python train.py --hidden_size=192 --num_key_value_heads=3 --vocab_size=1382 --hidden_act="tanh_gelu" --positions="learned" --attn_scale=0.125 --init_std_o=0.0 --max_grad_norm=1.0 --max_seq_len=512 --doc_mask=false
Each number is 500 + 50 x the weight over its row's rms, rounded and kept within 0 to 999. Layers, rows and columns count from 0. Numbers have three digits each. The size before them is the row's rms in percent of the matrix's.

# layer 6 MLP down (transposed), 768x192, rms 0.107, rows 325-397, columns 96-191
100:473448537548455496532481567615493469515493452416540487510546494470471574499482533523466524487509465459459517648444475559500446592496525519498428466414563500639470499443518492471511555416591539507532511521493553516492355495482610454473483474557509539462504535476553402552486493558478491411
095:462485481509520607508473619377610462543570479431487492535427454480437561466537550513532462500441496460459558592558481486605434447482510529477443491455469464499352458432569536548504530532557502499515456558479533552520487450493498467509457424605528612569503490594476493528444540541456538571
101:402551459600440507538461474548448511484424428508485460354458486459571543505541492402523410579539469565512593549441456409591470545442491502577561445467441501407515484542477461545506531459470486434440546518409599476515500513469499430504574515347550468498518408500462504488395361412407505539
101:413490535463454419563519466455542511502498464578500422474485553485589523537463430489517516517478521517550558547429450476496527569522536468488483524557535506594546463470480442503459531540393431471479506505346489505493496555483560618515581441552515446545377556533548454608486524436468589581
101:558486466511494426551473526487505475552509450427556548504580415588428533442566462439359462514437523475532443460553504537557514490588525570533513457497493437565521515453493521477480508483566481489473475477527534518450540552528501468446568460544489556550576522572573577471525449614557516544
094:600486511518538581485492580497458492535413377613472464413503422506476432517482423437470482547463469495498436585497474520521471446612588558521500472556534389482494544448471450544553509426447563408461510502527500562545515556524483502472486437500522584469531548522589417479581451553532572543
096:501518450494427450468481517527485448536646513534396485483538421503501514482492425561572601604549501463582395452461494525515507502508509554552473512479508435404543520473432433419610434550458560481512468589454516505479461466537523491490478461509521513535583580546495473562502528433459482492
111:497440520511505470438513528528477543491420368511367454469439524588513443606443452592533538491436454469436476484485481474501576510482553508509466510445540477569477537452542528527535437540473468526544552538404508433496525481520510490507437447435545536433526518558477507520529423545428598518
094:461517523485468470422524451375452538445563507462611468432566556558580512520507406507467500534511566492590491495543505449443540481565415533490572462495512496475523474572498489526510477513558492444518460506585431513544563561529478477441481470501491547480510488407633500500504447560515482484
101:417505557508494516548419510474514573499515487474453620487424438495565454471517597509486586489473457396530465640562479524458537521525485541489512469663472644478451568425469594476554509508584505469533526521555407419516458506442481446605589464472465535454551508488501444392533437559415532518
102:526457450581547479501536457436505557539490577526421544415503502527566470516541540536461458531506467479498551548521541489475609569508534542446479426555534538483461650511412466589515539485655474487501567580462487550505452505477478510382463539443598466438471559450557558571462503420357513444
098:507464624459532522502499521527433518442574538556476554419487570481468497611520502569565523412551554507478444530509477417492416502467432528490550505486564576502554411516526419525412494506385452454508468494484573445475547523405600474481487504418495494591467549463559505356512555510555531514
091:483412510570577558468478506393522484578472537554565441392465518429428535511526620365447441534620443517625488624514499497457495467491491569536456500395497509467437479499416485513416515582490558482521464542507553496472465498552589510417504525504523442437669497476498497523538499583486436470
098:374386536510505567562448492496513531531582513478474476458552528520409603535451526539529472518505473518588438491514479553464528518514529472483566485569450468424614433528478430491524479462394561483493611457479488486566525530564463515455468467529442616518625521453500517480561519432538453498
097:473464571494553511536528443447464495437399449465452523484468451465502522359558508448499501479569578589500529404442489447417580500563514513415526554494434523393411451590499464469522527480504473529472420564450545564440578445432579506459462464475552534452447531543547461550465464446460456476
106:421554551472516564546450562587444528538542471437535588561522552568490537416524600577403611451478526473407519543549471479483466522468552519473527505536532527552563559453629531472445530441553504486490485462554566493577518465422540384442504512541563513522515601552518422538495477527561568530
100:531394515549530535433413502453475562522438466575491480499515483540442498536443434498501553439441588562365567612419450481529432458472573559443425562437537461512479390471499478529517573577527553459459613507482513497456467513583469458450435419528546542492408502532523569505483442511526577533
094:521455554434487393455498501495492531525508485438425524522605483407505521556536508572483473600400553445556388517500498482509443465525476524437448498487467545438445507449516462393429442537467459512492552405480520491461559474471578531556475571485477517417534441542436555465605406583505466565
124:528556571535512519552438624567525386504569586556440505438460473598551452451523544554495446429473488532527422504485368463495449554489428485558494531426523468501531507436513521483521528480459571544575433514424509501508514545406447527498536483503492492468470434583530481446530416480498517525
090:446459404499455513502577499440525431524475547553543465460454430502406499500462505540461488506505449428418538468612460554486522514437486542598711538421557496534542418429507540499511494518486459537502527543549520542488529596469433528471524646478525618532562486499548576492513528532480542506
097:453527525471430464490502450534524480337528419415571474584437512438513531490490513486465601520570536475537489453476457574537570565497511504569511340492550442507505447477499606480645453531509442528543522545473473488435462429508446507519543581464528577513516550502447511491481516544496572414
108:521567468577511512407465597470559471527529563415420570534508419543489489533524484545490461543529546463494479433516546498542485424546389512581450581590507511545553392487513404545558495499396527528536585500495472524482473502419484461508425538505468499492504538462497517450498440629508476480
099:464513498575525552583482441547486495521435476593409531518566464424437355560600487550511410567563479490497473427471507551529441441550430472542482515463450485451482551491514518459523536531520462506485494508408432429476457482541583567453453501511491428535515479389472574370415540488461502485
107:557482558532622566515497486459518472449390568499562473521590538479463520482517522417519495481442425487575435490526487464469471471562532453357543534416454496519557332496479542546504510611505558495488492426502516597443509518426483433498486509497503441514433516434487504504476485459508573468
104:441557536477634477485520559487535465426495483549475452537511403545490410580355550515417421488477450555586490478468496463518572559564517513584545543484454528495535422528422491477564524501552441463526492588558447460482455513531446533501531450521418491391489551519512495495492435627543480477
098:402449545500510528512404617467510473515513487510522497439510446468498539504618449504472470452472456536523376470491454489468461403587486573534467538585504473471526552424484522491443541416536528548514546586454537477529455552422488499552477433509475515511543534408469509511423407600583465526
094:519425472493482451642566480541541555442519543429513403487590574602481458547454443502531514544577472572572499606589580497514489494512455450483579502474447448483419482528487538445469539541442502544489541479566493492461446486501554516496464513567483533476489527426454489451501548541558534512
102:608621468467532419535562457481619528538496521558524475490495497517587524495599566450562494468452503497454476455479458465593468518455465478404468516489476470363500488565528499569515536610495468455464453547534599540440453559521607421517532499388555451551514542518465538544556516537584502518
100:557451404525518496486519522531443483465574519573359472485514496491531536490453538593524498547463588498539502481503452531489508463513525457478466556559547520531555493590508494476580499503415475614440434489430457426573629497498501452496550492585479481467466455563467490536494501560503533420
102:523455478509470575568465527520438559573533595521380538515488609548523525518501461452531443508614528510473530512505537441434438478538510461484455530450524484582500513477481502490509414409492577517518512489530479430483522521476485460475537450440449569588540361414469501560483539437564446520
115:516570505527451466525490418446552504527479558513376412505579494524506415499597451568553509498539472492535466526552545415456493568542583442496505444583532503552554529496488502513429477588489476512502487462483521481431479399478429552508519440545438525603457535588440524520514489457577478423
096:416444503600446521546503449551577441446471545575485499476499535547469451396503557494541474484527528505411576470624432492492447373409506454536578471482448544541566519561459506494477542549528497522516514502496567488432494548519441507378436494507404571522480481520448551498499418549503481453
096:546449369515453532491578518472564535503479496519539497434557535497462505449412537486445439555557492539523522556496443483478574398539500443438532412512540583532496511575496513600508490540544496549400597453535466507466524485482518553490448585522556468565449556553516497494541503479506526449
096:505484565472399543623585534509528521525566534391498533529536474523505412489483519499501503451505504451544484510542471478560579507484506510609597542496500546636492525523546477584541551550390525536560572493534477398512407528510498417508499509465515406472452560454464506543516429480521498425
096:482514490394548459548506427504418420586522511492501557555573488493515513528505527541576483521436571553514462418564518468507483539522494476512455522591555403396493511606464606499472509493478487535519456515497567364493522515513491528485489467488484440549591570453534565461435474413488485446
092:431475445521493457559467459462397540507544474477514468527412526506497544345461596398471482518485425539431648450467396500362507482458481486482448483584503556530494534526474538497449446568531437431423520510557517481499490532442497511408510527459554506502451554574374543530451545494474518535
099:548498497550537531518505577434499469447530418530484591587486502465523411484467390572504428523574531453477440462463518502563568446541430475515462504448493494514517585513483520492510538397578467471460476545551478411562536506373486419511497559604590539525505516567637496541466386462541478473
109:549517490488531483540512508515580470544545495506583545481457567499512468566497495480505510521551460440472508541467472432482457504521463532600535507375470620454499584493489511535526422403508465487540516477556489469428525498550552431527520432616447516597379441446499545452418452394485507478
104:565529522525464534453523476387433602389509435494502473548521506569499522524530493507481444510444507547587470425441498431468481420596414396497502449533455517495525512458418621506492524600468508519528527467503429463463574547501429521487494534501437537409493567556494421504545545443574530574
101:508454505508564586585538486532485482456512589506526485489510637574629481553446508417445571486466562496529548414425561458378515453520452425413385416560496495382542552513429525500478403475472476506423542463500593468547511533596438492432509559453479510487480497445566553534643502423514501520
105:546498502447517503531545597555517452453589573453538494422414458560523610460476487419478506625447484509479592448556573483499435559523478430440506490497649427545427526513452421470511519463515506499537424538496558487410527511578543482467550512457499628565543477586445514518538505540497492397
093:522489602509492559458580439456496515511553495447515403490569514494486498498453485529530507548510458478532412527538500504484443420461551559488508451480489450558488465427555458498526527593446460513486569471503491545564562536512577392386421454465423466479484528576552497519550498425551531411
099:530550523539479457534408582546508534441534520565456561568501497471497478547489482480511537455505505476425556503560570509555501564440521549485457471467535526461432466532412559395434508494479489490505474464518440523586443538545637587467571460586470513465505436525468472554536512471489517502
098:469577481555577538483499457508492470528590521464563505568398445526612503489502466498444485493523514575560474452478484426504484497457445469530487578565442467527482543465528426489620497536452450451539459428488545436494485463462488469458579431524545455493522527536445569548458526464533290576
100:521487429500502587424565517461504521531468408491436502537599481429469457501547526468499524475418500433472449385439506426656505497499580462499449561456505436480468485526583530392540422536449475495478443475542464501516518463521493457519554533472477451524466635505540488429485487566444515508
106:595539443545405546520504566527547489545558550564478575494545482480526495505478558573530468516450522454513371496479457546419491590574424510528539494525398421509494526523477465526562410497502549607470505467560417517489455493634565508461475522417536546480493462536498470511478523483532480559
112:542573408491535453426589570484487485616539450529617482555547503461465527469459443532563557527554485477516458484457520454469441485487557596562471483509628470487537437504506521541493455563565567489400497543432439529489487438609562514531539555562557525479521390466462539374483502481540530536
095:507540472563489492533573529410464493497523547565448544611484425550517500524477518492446487351541361513510523500481521509504554428501543482450585464500510597564549454506440490561543517550551522415468537562540536442464482498406381474479497541482530357512509573464561513536509602514454482477
083:534463488537512549520467514421528466459530488499543539504439486489406487447354514531440469497489486524520521468508442526461569453529459459488620432498501502460484428455482525532508587444556477470530456559490495535479488488477490433408498425632636498572553586446506539618567508430468468503
098:513514521459554518409582445555441481506602526500429459513503532456430523535531463452469534527556408480500488409481513468508398419403475503526567448441481533502400551499467520510549518508534446465513530525435479506427593513470479550540426489547474512486459457528519556548502551476505472499
106:557421434491633506456456490463438439587485486541542577464564496526485534460478480517508459476498492473508498464434509396483487509482624443473383458387590502539539584534526526406495468521438537456482558546476456481463575447500459516654524470532487514547489478552415582414395443472525496495
102:567535414485546524460470460502466509544473553534443437530512495413429403495502525451500472494604534541493552501525489493422497508497445559564546479473482497490507468549524465423562473470552504532517473569435518511430553497445508652433498461542471532539457529500539485431537442431580512473
097:460486495574459564563506449471392484505614538460490536411494554536375587465493564477528533460489406493508423443435506566509465497565463506595525559564432442468518540476440531479539508563583459490401420475517432479440567430391510462408481463484502534541525472502587453488467449521499491483
096:469578582495514482481463563485487521425431453446508531519409524470554494491528440497446429504543590529493552501481446473518419614507452463525468449475481561459510445458576567507459444470570510445488422497483495524474544486561376509537487556495521490556440473618484464509508414471454475444
109:433469468443474432517525418546481558446639500551463479491441579519549462511469523435579560494496499526506551411482523609493561535477571499468483579478567419522661419426442534498513468414481503414456506533469468535499513514455516571548468522496517503471457536487569468527518507462496502512
099:444500486542447475505489475442613504497532480479447474465556540486500430416452454547500527567456552516540581504504478372582424561390507488500576499530481502604457519439457435502477451483576540563462546503591501498536490507578505529476462460562463494489516517472556569490532455511473458477
109:507516462569508466557502473519607570492565366476547550538482541493520570549546412451536549511473465513519476559465483512491490500514459515462481574432516446515494523499545463470562505504475522417497520531571472534388472589594513493491531462455511437483439479453477579568494546452628545452
099:500475456462360531449518442536427383472613390442466578517527447422455535463459539554403409497419458507457526527543506555515454451501408476422431596550507551524493490474501496385484555426472445402483512539552586544509520397456466439555502578451527479564470499508464515484486489486533503526
111:481582468468533464468490496472447422458514477474488454548616525420515518483472570403543451523525422537452525643555448470524512554558518419505585622519570491407562485506427435509477532455469529515574542474500523499556620460504524489503505523549441551529490482547455486476570414537571499406
104:484499538502409538494452554476462431454525550575476584319478497547440495503509607487414516484451550522457454482442558542458510485439569464561520521464554419525429510585497469474514471500521540427604434546409422468488466484512497476470479576423505570425490512506575401576515622554588393473
098:419470490450436477538527520488537554422586559472478693463491493535528465590437564528558557483370524453489495533443488425546497483488440535460488518394515426463444432543530505573391461442461467570500453482418513513482529552500528504562489503477525472436516511526531480401520473509508455506
094:538465507575539480358541508569491560479475482504527550532437559527493506491459452482529464522454544627457486538513563510480461534579551531559520491540508576447580430477482528673512521411498539518501445447482450561447487480458560561502590546453483442457643501550543523464488420493556513509
094:511581563491526525467508460473528455563441442422461516562547560493433595499473482489502539599483502600505580500558481438483436405495484499389452448474476540493470529454504562561449476477484445556486531455425520424484575548492416476496462473520529448615531537460478573547477484527505449508
103:523581498564446449507540513470535416542584571472587558535413531624478552526507433526480510575521468401530517438542423488528494536441501488433479574442471505514424508581488513402609549505516404440437474486402489504514538537449542475401554477479491566424574510521511528528594560630571507494
091:568522516508452557481497479471497603467481456498480497498474423416458523439417465450575486440450536473412477511597515479494519468469483545528447544562503602420467502512431507483382587496510519477416459429548540466446458451491557533488540491533637533489539501506451504589524480578497538511
098:517528512568532523568508481443555493481449372551565523410570423478507545477542552550497482493436557578506463499565539490580449553562384472531506558453512405529497491506549439441477523618512499477436520529533441489511560496473580478484510436555595459470542468476442439488550514517534508570
091:593536527444428630406501513521464456434532527554519499484471506502473457468436498480518446585449409506461511580419458519503468543480473520496509523524451457522503386556479518491527504554490593506546584609541628476496418388470449458467558625488431560607563524487531484523587466513441617514
086:520517422540498502472561438437504446472514465530552544538487456519487513527602532436434462579491556529512532462516543481603468462527516534500576394406521497597510466492445458585528493552546447513527520535490468516511547449511468409591480517528561435456520582492456452579548514503560456467
092:545416526476496559483564468602552581557502540411565471531467526412571550456447538478503502471462440507601440511435618511465535485558387538469485520533483573486535444490500528428473441553482438596531498519505500491466444559464481495491441520468538442533575488447564557550552522589535540536
107:305593513560537482505454601557523482528479440500485577514545577524555476509471473549528506495445532537543432506583540656544454521485539564526448490530537412538490568443464580481535481469482435449516494447473471452475498518507509499469453604464488582555599569543430494563496575450468455454
093:663541534477472554495451548523491561575505428562427455514521489542544437457437462541407498575501503443492567481469446440497469523556550426639465389439461502437435425512524616505522455503458455536509509587498482524561523408501470475520575484597540514505550528420486494494416459440497461563
103:497419462534412567473511435445495585465436415389484565502648511565528627466390457473428486557465466489487587484535470485567458461570450484536428539517460490546527452503553532478513493419431452454458483488460530496507532482574505413455536557387514512458483511496447490469506504423575516510
104:554472508539463520472550476540513565577551635481457501470481573494488508508475519538473575572543494490411544456412457462449465498418501464515433590569479534453498440485486516512481456569547495548465579448555510523425475465467524517518421511529511522497497475443533489424468456593525520418
# layer 6 MLP up, 768x192, rms 0.115, rows 326-397, columns 96-191
094:517553507495470537565394434545525517475545483529482406598542477497500573511470472478494454505426497549513458482433447550475596522499516469520545463584461530437560501470520455541439569467535470463517497497514514440400463468460572434574489413511496455492524459547538495427550472491530432394
094:499430471465515501497545543428577495515517464539481568555506471568565482389463407519469478494502537451391415530398472437455584548553375458441517433444547561478536460475527468466497457459477471479499513480617439548452545524450453591450412521444469569498397529495467537529514497487470457541
102:537469485501520512455500509462488464478434435486479555427504494557478462513488532446441515462513477517585416573515518592468438585507593462433400527510516441508517554444515526515464475570510536550490549497432485457567505507575360454442424500519494421523455533491545558538364617563447515539
100:508492440473590527491570398579528451464505545521443538475423501543527475452535491569535484458463515559455573501494515460554475493461480352458555499505583465481509447539491500576549527475565490477449603442509608535499539519480533468516521521445442468424467453520459352490536552471533570480
093:572552567518511469413510487549431491514502457506563474421481440404551539497507459448470540526532542451527454456503458513539479472390513511534542576445580496451449605552542551472468508487507481464590444518422452589426610457539495476473488475494472444525559443500465457482526512521468546500
098:378502470503578410477428495514496526453505505610495480472508595329464564492440482506434456433571564580465498551473638587565515454453537539481522521492475565470419496454504486544412485473530451530474537414553448501516488524552554603557513506547581503499589476611479530414413475552546463466
096:636479425520534400440489460535553549512468534519597436443455518469595523546496547468523563526509457445491494544615545537517524588496573504449483497492505502482301500618549451532565569508534430483553516520488511546423449508498523590471501548498515496522490520537518574574499465445511461473
093:458520444479518560570444454572501438481480415543533558478522436556509516505489488549450503560544498398531536511483488584621589514445535468516476471524432566499500519468526536511532438478426520540518429427403506480433583504491471556454495545471471400495528507601519591425431435469567559399
102:451496455521504449527474443550573484476480513440542523521551476463433497472397583466497432525502561427432464548575368452444501589521484540498506450496545437462557587564554453503500452566403495525472464533478537559455556531585539507362489509543561418475463381463508467494473502358523434554
110:525530489559454498482451520475506451519490551502529473482525553496507468468456483498431486404554442507477467483576458527595573496549457522513502444452518418519453468410485427534506525508469512463551445492523546490490521464538444442471494454502620555526498580534544521452497450553531551497
097:515486484416522634455588521581542533554377471504586496513543402579530481383528507527388507537516490557561492545485536522571447415450541512461513498506461523496474523381461489466418484491550548528572544476461459498461565498460515487438405492513492538491496458574566547527421485498539597507
097:517494540522426427434558415491481549366518430533523520510474578484512505436452493458477442443540533457578435421530555505548511539594508497511543557467479485455542531485625492405526482611513503484442445480486631521508518507624390494484457536536448523409477449518479511551452544540459530440
096:518569497529490568489501440575531462513458411557458438564493477516458538510582445538482491411493518429442516552484457497484607500482483496442579531541486550534566419557582427505538554505574458503514490566459516423499450512558437448450412529499589490454464479590486470446512488455393507502
091:602636486477551511498411584504424522468495476492519572472488587465531390453425492404467491475381520453438416497506536563458419453499592571528469501458446578508560461575508399447432515518553507565565506469482482565501472486569431442533487530482543597473438452475545555527508539471470402549
109:435480577538505476628490439484527508444581474431468517511490490466484434464607492527462499435582539511478562456501573486572526419496521464439397475507456538464547590486542436530411505504428493523539486441426565478469542499501454481557600527474536463467459563465450456439476458470491616550
099:455493476500555565457473549549524535481488467521462422517520461582476512465521554438515495427514544518408490477453502538520439586497535497559467526443439525451508528529579560403596535555448532494476432559494471541482427455482456564432460457599554498500440504496431478468494578601487467484
096:470494499593471563538400496505489479519538541644516483535493567489507504464543455497533549461540466459418583579507480415495552530439462489476596394452484474517563459450504528532440577561582503452494561607474531511441470499448431473476522459507565622553497566515544398461466472525476477516
122:523610512547507524536468537496510450589453518473473494565556462491476439439547472451454480502582481476541540545500493414412638489484497457531459517489492495445488512442520542420513565567557468529559459519477570474506509516331482616556416524426494489381572508602510434523471497553500467538
083:461539505487452473515432610507492524433424418579541509522462459455497526459487471618531504517511528468441401481475512347481501556509445397426461450563522615505536463583483471534488565416540439408502460549536519429503543456574610503463515520508535482485594457502494511434479561513511430449
099:491504461488511447535562450486514486495449502586530430509486581438494594476394536492550581481541399480488525518422510437511573498445471551547473468488495450511460501611566439512423559490509475432447512510486498452500533600525545496490581471433505386418494431500532504516507563437470547532
104:486516472542576527570562529480439554429469573523484433617502466493581398441597463413470418424506569516570522472577545500543492482542472543488492428634470569596419522530560461475518559405503550473452488480441462457455510465563528549501407547421438526506489578476529431470478551538468476506
108:477436466513473410511512497550559494505411535526449522509546503471523535489553440515456529450457463495483552421465531559534472497545530425495611486477437451488515492483536428492494538480422532487421599482439454468473476485467465530565512570448430619423499463436400490475593545530519454525
102:458499441443569455424462460424559577439625525589464457447475424545514518525468405507499450487527473449508447559512534527558493492530591496493453567477577534547479535553616483418521495566551430402453547455604504586389544467539516516505476521563557468515621475572591447537589523484582547475
101:505449497586532512454478463495524463488508454565532515494553434435499515560463541493415477495432475523425463572517330529499461566421431462520499519493504561499462458459530503512472493442306493543427582488576528394515567497535474391577514533456479431476528506399495533538551470513549561547
095:500461495458511569502473474420445522493461531472474475506457506518536389433452518529531602562523470459556481442498432609475617482490536449529562469548513543458460614438618537559442503545477532513432499497454493527470511459482452546515533532547530480580572489432370472479582551438468495553
094:501469473526569521581464489603555521455461510547477440594449503434433530499391499576440584572430506550488521570446515475468535595497504510517476560499535425491581484525460492437497526459482564503432557530482504481560583516504598386548413573505485451473545433519556508580371533497458526521
097:512492413523449514474469531511549423508539505542495538559504500472449496494512428451531471402395482530480587414453537488483529542409481512468446422488548497546511486517569533540461492500447452415419490567477604475448546539465403497569529462566513451612453530458462481477426492481548532564
107:466517504405446477457547435537483483453471535520457490495404516436504498437448436435502503483525609486511407488499456501520584512470521486532510578509575556538479554466517478449465475471409496440408582475439489447470545477449569443503466379487541577395494478452512484532531458546478560461
109:450478532465576491455454537571447499498546534477427459536427529433520494517451612470509533507544478529532603525549496486533512533480494493535479513507565623582551500494506463492483522512488577455458551541434458548460471458424561390532468476559500572475502534478514539488502503475467472449
106:556539518524488605474507510497487437474464508589467472591604531478409520508429424530522553533559585468466376489573527446488464537540543474524557499532527585442480453528417544574530494548521595519441490481459536456515541576467443562493534475469509490555466522553563570518574552480540567362
094:550469564526472486488616548552553567608478537542415511473527450497419526427504576437581553467397483463603435504567436506492515512535446580517469516521496479541587603493562509443467455533485587485555577559475423481474495473589551458521485610512500426520469497531473495455514406527468530528
100:623557418530501416504478465461418679486485522547490585419499429460493507549475567506490543550499502477527488509460509506488518382526512529511500513476515445546466401391515448525514480524560510518461523487531554521583501547432480482541545557491485586432476506526518553608452540450452411571
101:508515452481566458516385471493483464506399363462497483545501540448454540488610401422450506520569449478545540414558414541496504583592477537506397422495501537447410513459473540504427568455562436574460544447521502517446520490517569573575540542560515489502552480482481459550456532518479501518
097:569451504477437482429445478463531460470481458499474565514481556441447476487481569436526446512555545361471441454502492461515367553611513428502546537579396441544529472558525477578439567564489529546533523502490518464476491475529464504524549448522512451607552536456595476495535575402513498521
096:470492520475459478461521473504602493629572474444503570441539476450539387463557507595379560494521464566495572473540450440527462567484466419564492476591463542518439461530462514499492523454624574529574451518491454467506538512547441524497415465435450458507520550493479526544452582526491517516
093:471437482523498565543472515563535456562515507603545486518489448531485540580494530461516560463487461546531522514496485495445463547485422552556600448429516417476409500457437505542540467465501564565422502464407461460479517493499546507529462504449534534465592365480502450485393545508484469441
103:570429467480479447380502555431559514508569458528471418510442412527515532504418472443496427539503557555502501519524518468479450608552529502521481555505555579469490470539457506501540460468534495524594492522551442425583519385509529562537473506478490565527526491429440413501507456418461641523
105:518489498521477551515497527516536468428584536515542582567515478524400465503515415494483475532557408579545505467467433468430480459500513526451507453498488507425517554465554516502598512508520502545451478558521491543450504432513542543415517364455364418554412540496520468497566435596443551518
101:454457608562507547503420493499467498500482561462561397478497403401458526517490548477522453530589523498552519532583463491491498558460490485474540547491494423563536520557552454516407477574498509508470479417423548427532454476490615421452416514492503435517568468496472539478483483467486574507
099:609477443567482444483420537513434512460525554539564521530537526499465515432573498541470549524537525424409557472576499490564538470441599463556542513507400584510418463444459571556503513555517395527478479474565487509537435491490492534512585513547501496481450462464465499564501492506531412558
093:442510481596532418611524450534430523446431498567477542648454408476486451487438482544427534485570502525498498483508523508521511542528510522510500513428495586408479456582583539480613477383472446589492536571530537521550508502494442420529526489536466467538482513480605516515537529504490450494
102:427417431546553527512529503390554475480504451536569504530451519431541573502530583443492502501562501409521463546531500480535510452579462551468555430534523467426496476446558518612396505505489609489539574408478492431479446505443469436474580503500392502491561564538538469457467520509428577527
095:520396563436515491490489571544598487493521468555430571469521536482423498503525500427492361478593488415460522501499450536435482480549482428508501484458477483569490455491587448535444549448478526503489495452564378501522521513540494586522600385457476486535507441507456437551568531521445486537
106:525420564504593532533537584523505428507473607491414523453423374616451469464492449417410546484453521419475495495490566432569434454489459512499536551563545483433521587465560422495490529464422485581433468480465500483426485483517440462605472474499487505538542459497519522482566490582475458496
097:502560414465425485493492544453477513516484614511547491535566501457588437591517393427573455517503513559484496491485582556552516559440569489471462471483560511427550493461584536505437583440520575519573468560493423511505482430436503554550450502505441496525543544447496511518517500427506428464
111:552578443587416446471459445525425508430442627554401503493471475555594534514471440531545578496531484476543557431586513554500380521496509520461574486387548506489495458506600461404570438479500473474436467527538606527423473504505536536477477536430466468463499474450434477546531503500560499504
104:515572492499449471606528515495530534520442471501467536448516414405528439548542440478521449537539548509535480497543473446517429507487529521379471484517471460527542487494456525505494534513612579470570451562539456452491556547516563473557490400467516461484460443450506473491540450489480495507
094:461507533593537446572450497537491544468481376465446560513542502461513499525462434553438510482510531565536484518462623455472560483511560401454464436553554479549388398525572465476474537486495534503522487470450377512474501541514550497509622514507492495466533466524526432491429598501441573501
093:502403550475622529426476538528536593599434490544501478553444430510601493489529501594443514508570492556492539443474532445465482519509570570524481554544495539592493497568586560530487516455542542521398524506458505514496473558482435438578499496553563534529528480472529472503390494498593604533
095:574519475569551460572445477392522477513500505519485440441529466463554529464553481433429432572555534419387463537490488475370519433600536455439588431485520435438487562529503433508475428542495594468569497510517600554564479508427470445383525532473400398566536555544424495540513485532499484498
097:588355466474610413554559554382489479547526513451552535529557504502422518493444463475562516456424403521504463529588438567509530490414539536533498516498510486495490506518504465520427506497589585447414509621454576393472496568425510466501493485464525543445482526436508533515512498545539464535
094:447500522506544558444452532471565592507590397479479454563424521517556476519511494572467490459595498509389480523516453464473513511402545449573603530552439441535528538515509535532631515530538521501515548403378479419586421505527479473516508464475481504497566488499565461536542554549501543400
094:517561507561453669626485565550446506528503553483535558392464476380495504457544478563551507422481540407488562540503439557515473471452494443563445471407551473475536494571620532481506494473564522472554538544506509568520438438542583535429517481499527445510499447605567501444550538575433494536
111:503498449442564565501503492451449471419404496493488541556512449537538516482528442470538466511563414473506487576502501500457497477504498486486484456440478510446541522528481439522511529546518537485529451565559474556430504472578458456545473518552464542462558521562500498412483413507574575469
097:495496456459507537492460502507510562405442510486424531479567437653483461522449413407551458578453384506530485555527522471565590515460488488407457495572415511388544536497456522413494563467468620504526515452535620491582495468502499465546419562495499486510448525436470527487519520426439469489
106:585624464516594450539564492501497494479506489541492393473537468409440439453537482504491552511501500426567415534532421540445559513468467463547440442375536492419471457431602506433515462515492527495476494470460581547436489463534625455523477456558474579622511441521537519497555519515441513508
097:559480564476488506514437567459538534467457621557539328504485487551418590522502559432539519517575438464454490381486503497450631468518548516546492464486550455489534607470495420547511515520472489416455561524461509478394478510504473481491551534530582531511488568490508523509467428598494630569
111:445531486456535541473474391481408490450531428493535517532441525446517532627454467501408394498557433573517480534510506529515532528568497443505509580448424584479543430497526565482490588520586503466510439508490469542552556476543529581462569503503511589482548468455421449555508486547501429489
111:612493467445497513582521402455502475479512452554452548515507523505489562417512598536454426482583534529463531482516539504538529549624475547559516580355556479417485551525471528444463547493539497455540539440432544490553444601466558524514421448497575522382426528420612502555416538478448466531
090:527499524513554532538508551571503457573455505526545401552539463522592421451528564476454522543466584502493512460516495478506502535487544452435414545516382469516482599513506443517589538493565553398431524376435550470497510528615503448535560465446481536521471534539429468500506440491461521482
091:470611482444434419620531448410507462481515581529536497520491625444521425519451586513567535452531533474478467462585495520507505450457456433467511578566542567463507522507489453412464466476576479582502528546476551577476474475577520467551549426528575515520499493433470537482394502547488513432
102:505442397490538550422524521463482496510523413491463593471542492520562427557594393455478491517458572456530524560576528432440592478605471468492553520500502612550447477476469547526614625531516434500486567435494499565480497458541476408521601475491465526507477557430579531382553534481524611538
108:552486459512408472465498539415545517507455477551457549479452571434578457459471538551497500366521519516542471496500510565468538519498569585496447557527525478580412589417486499568458469587529590470523537509589538490545510526552503464465474475480432546492446450463520495557533467487467553527
086:585612486496462564527437463451453524388422547508501480506447449446521588526521413467486413448525482435468447509508562524524564449484467441523569427527435461514479540540498473511544465506425471443427485437512461581531427465495492507468631495515509500486494510527603526480487422515509538411
111:455528484482479475375552422537483501568546483565478484520494481595593506470437501437500525571470509547500413541502467449511534487484498499446488568505448544440503460512490440487436544522482562542475583421498381480477518551606454530495519468476512499453445531576364432507417443439519551546
105:463580447497475511510549526564429492506511478501533498515609476535493459548517495478550507450504464520528407599394473385555543492565436470486507410595496604485416524449575432525560459601501509450433479530526596463447362495526410474511443463375525398560540532446502487439473490520433533499
088:414485513482579476425491528521673436501404539558589601485577507483617482446477463539431480498509426497490446511494517501458460478496405436571542551561495405498401480418525529519483532538489542463478482480440574497463420495499484496515510501510506568502458526552428524527531476507414526504
099:551472507489471501498526511502632421419592461611446529536423534424505513465539537500459533459630549480510489450494482477538501478536542605511571540541521545611510473464519457553472481488515411469493532429480446499540495541434538537573572514522426533421459477534439453497550492534498447506
101:538518505461547476578525547521575551520487473504469541620565461455525533476579461380476576541462488487413533436510503567462498519542509514627508481509468572454497462549483596450452406530405518463404371510659473512411520573487507589571470471489538467516536535503517444521505448493513444434
097:580417594526509574480514400557492487410554531461486607549530456530521468450478486509459553554469453513464531445467471471583487500535507534529374492507506486504456549438532475391491491451510514518417443520446520443539479429493593507514455547420503542441532473540480556524504539558486518569
097:504463543541500501521429591467460513507603564533514476466438512382500515407578448436473461439534472477492541545478502497534531520415485530393597495502554587567437458439513464551501500508577578526420497531568494553524499532492452476473542533475451489504525505574517479513484493435540485489
099:521522504533443379432564517518534543427397518554516478457452455452541560428520524477562414461574461485535510607552553545507482506554546473597544471528534561513472463492449531514500521454584488405413516393427545422545499565564449502417558505489552464465521488551493467519447551437576514536